config = dict(
    vocab_size=32000,
    norm_eps=1e-05,
    positions='rope',
    attn_scale=0.235,
    bias='none',
    tie_embeddings='early',
    extras=['some layers without attention', 'local attention windows', 'gated attention', 'exclusive self-attention', 'value embeddings', 'hashed n-gram embeddings', 'a smear gate', 'learned residual scales', 'skips across layers', 'capped logits'],
    lr=0.00384,
    beta2=0.95,
    lr_head=0.0116,
    train_tokens=483200000,
)
Each number is 128 + 24 x the weight over the matrix's rms, rounded and kept within 0 to 255. Layers, rows and columns count from 0. Numbers have three digits each.

# layer 6 attention value, 160x160, rms 0.254, rows 81-159, columns 80-119
134115146137117163148131146152131121145089092159155145111068124124124121099100113138108123121127106143106134121088131105
156130140109166152112162105139153118135169123109150117162129095171140155140134113104158131150160138105115135127124107122
131117112084154137094165118128101113060146114168123113120116112131118100079107114151082113106095125115118163123128106170
140140138173093133158119185111125112146067119131142138155103136161127098123111161152121144120068087118170089127125145124
102119140107078107076090109136098143118129109145112112047075153159137117126127149147151136148085137145086128121115142093
138087123077104157105122147111120159086078157172140119153123129109090143092140129140132096143083143125108132125128142136
174110147163086116154126150116112108153110091145146165126135120132133114150069141140071158138122140162179075106139181094
157103111094160157149145125114166154133056175172134144153092100070102135119200133124142106101160103105122132132118125129
109125128145135109114121101123142122146122093118142160145138133121175143132068061115123160122179141103165093128169074138
136089131110144180152124102137145138115074104137127160097110074147119153116163143132092156120166110159189144139097117092
111132150102098111131178128167120130123131099138070075171140127135086078128109137120105130118086128140126147142128171131
134146135145162095136158130135111115138163123134111094131109126104122099157155130131128103101153109107081129137124116157
132096136133187149127133155116103111109105098110121137165144129107139155098145099132065103109154148147138105112093147154
102144136142134139131177156126144121127144142113151149138187123092133138120098138129136112123159156135143156170150145162
131114145103137136134120164090106149138128152170084074130104113095110131133137109120149119121135168142113117159179144138
082143184110176139111150158127110115077192168110143135141152138140161146100150101103112124134127113139097086111103160148
098118116127151116125131134147144119119146159120136120099117093110120088106083101123126120145111118122141140151109126126
152153114089142083141108104128126121174143098130105091157130146157148115159150092139174155135124144136144138109135129136
075145121107157127105153112084112112111152161151114145133132130153136147073142113132116113119115146129120099089108122124
109117116142106151111125112161149140133104122152141101118116120145082102132124120138135121119117108115144152113139124099
157108136099126141142148097128140131102122122136132164156144151085135171106136144129109115132100154112119153134108153147
121147107117108133111147133121130133111133114172149128154156126129142144104167149130121096111098114128121126129117117111
137150106114145084131072168126108158127110106099193114149120160142157109170092139169134136106141145114185151134102109135
098118153119139120115122137120108142154146119120130126096140126134114132120145146114125140137125094122100145120141128119
103111160155159121143142110127118147152116129131099169131136129177087107107131070119114118141110150121138102126134117118
117118146095175099131156121158148113105127138130103165138166137115115185112092078113135132156112153128096133136112095127
098125117160171108130119113090151107141081155098155166095117146133119095117102131136099135127131141128187162155110076119
113128133151131131131141119127116125123134149122092079101126104141093116172127129105161162128147129131105114110177124111
160113154168119134154135155084095130135119127089127123106142145143115131167153161102144134135139163134119087140154124133
104113135076127158111164089173153122093125156145105119163130121105111174117087108138151121132161112122095136083114131125
141140103115136099102107158112141130106144188108192123132144155095190122123079086153113133117155115115149128147082114173
126117119089099130122145157127112138129141125145121092136159111121156167148143158136171151120121123128085138132146139116
101143133132140118105103161090115144111148154106201159123139151110153132063090158130093106117112117117142147154078132148
172103114091117105133113120113083149143136127111128150122136145104165126140107142148115126124145171115138126142127148167
133137142132092137137130135143121133123106094184094140159154123170132157138149090141130116133126143145108096117153118110
161132114133076133093125111160156170146145130099170101116103095133077107141082141115143111127119086108141159091141129145
149146137159136129135113124114107121109119098112102140145126138159133160153127180133130136136119153150121107139138129127
120134128137159135105142150091122132088145151128175129136140134114146135131161180127098114105147111128123129160115140119
142134113126140142141154136097178119095123128117121161116143115097140160117111157122102141133118120135104127172133102123
116128163174183145130126120117115122081116150066150138128118146132096119138139170105085125128174132118129101135141127119
117089138137086125146119149117118146186108112120124142091137125110119106123116116126139150151106125119117156150128131121
146077138168084153159123134117094142158095108137112148098131128121120090124169152122107122141108154120134119168140157137
107106187162162124136120117122104134147120110110111172108163128183114138105115088117097099147117143125119095119143090126
140111144160152126130139154104099129125145125119133157117147117131131158126176176104136128123121133132098113159133155134
126159142114127119118176159099165149069134185123159141139188131096130146107129114102108133115110121119107103155105126140
097089121168108141129140129105111150120098135134135108112148123120070135095125143104148138128118150105110122139142115106
083151095127145122119111134139148107125108173123127100106098111141125105131075130139159150127148115134159162133135082119
157125125122139118131119158156087132130100145119128094136144169098126165129147097158122138136134136113155097135146121125
146120103111095103117144141106143137066147166129156133117120143103129170140161152129137105126087198135149123058120167145
099169142116128140111130113113069143110142145131106128117147119138155160116081143130113141124124096133104103135130109157
129107145117146160131124113197196136110141115156155129137116117126172085138097093116137166147120071124091075149122157143
092077125130126131151162145091110159126149087094139080132111127167126114177120132134102102137157169144127110106114164067
159111145123134124160123071110153087091129128186139107100138108157129135152126138127138150111124117119137092106146094132
154133113100132148133109163130142116120115153152118153129188160143111107129162157129133113093105088117173114163150107152
152144122128086125132130125091106168208142140145091129138070161133118166153120139144140099133175109130192133089071169096
116127122174111124121098106130088095163179156110126158122092130161056155140115117128161144160120095097086136071159118090
116106111132174108143124124153117110144134188163152127102088127149129164122170126138169144134080152126130088113133118115
143120104107149116121109154106105140116110145126167122167129149116112139146161128141133116124091166110140120140124109152
112143133121129151091143114148124119097142133134099122089123122136185113093133141139111125139164113160099129106101117118
144118146113160150098162094121146132111121136135146147147156138111128140136169126152126128116126129136150081141119154152
103108139165157137146110101130121101099142112142179086117121095134129128100148124133161149130153113133143099093134114158
141091141190098143145118106134091124102097173150102160150166147152077158128118134116133145116115119134063134156186167121
163075121181108111113134144134151164141140106122179148158142162125136125137142134126120148108151149131165116120132109165
095159115137138127133087085123134141117127088071121103140157089157116105164089089118167109144162109132139123119168061141
149166123130133115076151141139107147150168105100148134083163131072142137074148156118158142139139127149146193107119069177
133133108135154121145123137066143124093135103137138133121138116087121144124134132135100133146179148116135116161115111100
113163124131112154125107130101109149117135135134129128123128125139154131114143159126145110131125078138162128132120111178
165127131170125112148151110127122127169099144092124109114126127147127151125172106140147115137116134095143093124119099089
120127122157129108135107117146158136166104124109117112083087117146116162124068090130090187149133171132099174138139123113
106110141176150170141090111079121134119140126114065130119082080122123127114170152126124114132191137144155110126118146141
131195137125124145127128131109144147125124123107116153098164116112139147145097146127143128141126055123141150161145120150
195137110118065086115165141136135126116160126160117127135098134098128167138176168136117138115135153138156129071144152095
164096102128132151125158124139128156148175092140114075086099102132142151138163158132149152143121168155136142136116105121
149139131155129133128122137133134060131091213200119114138136131137129136153090139136125137127116122128080120175132178115
136086167164144136135154090096123124142141149143138155174121078127150143073149116126145136123115119121129105132092174109
129150149141125129109111200105143132155090142144112136071137133126144123098138121124109099132142173108087153155127154106
140169156124142117095100136129135141123134164110120162156150128107173104107093116150114128116091115143107096184132118185
157150114124102095113176132073143113142138064146159099108124133145154146187176148137144146126121151118133139071135109089
133116135088128137155176096139071095111127132145131108133118115143127117166198178141164101114142098136128116103128146112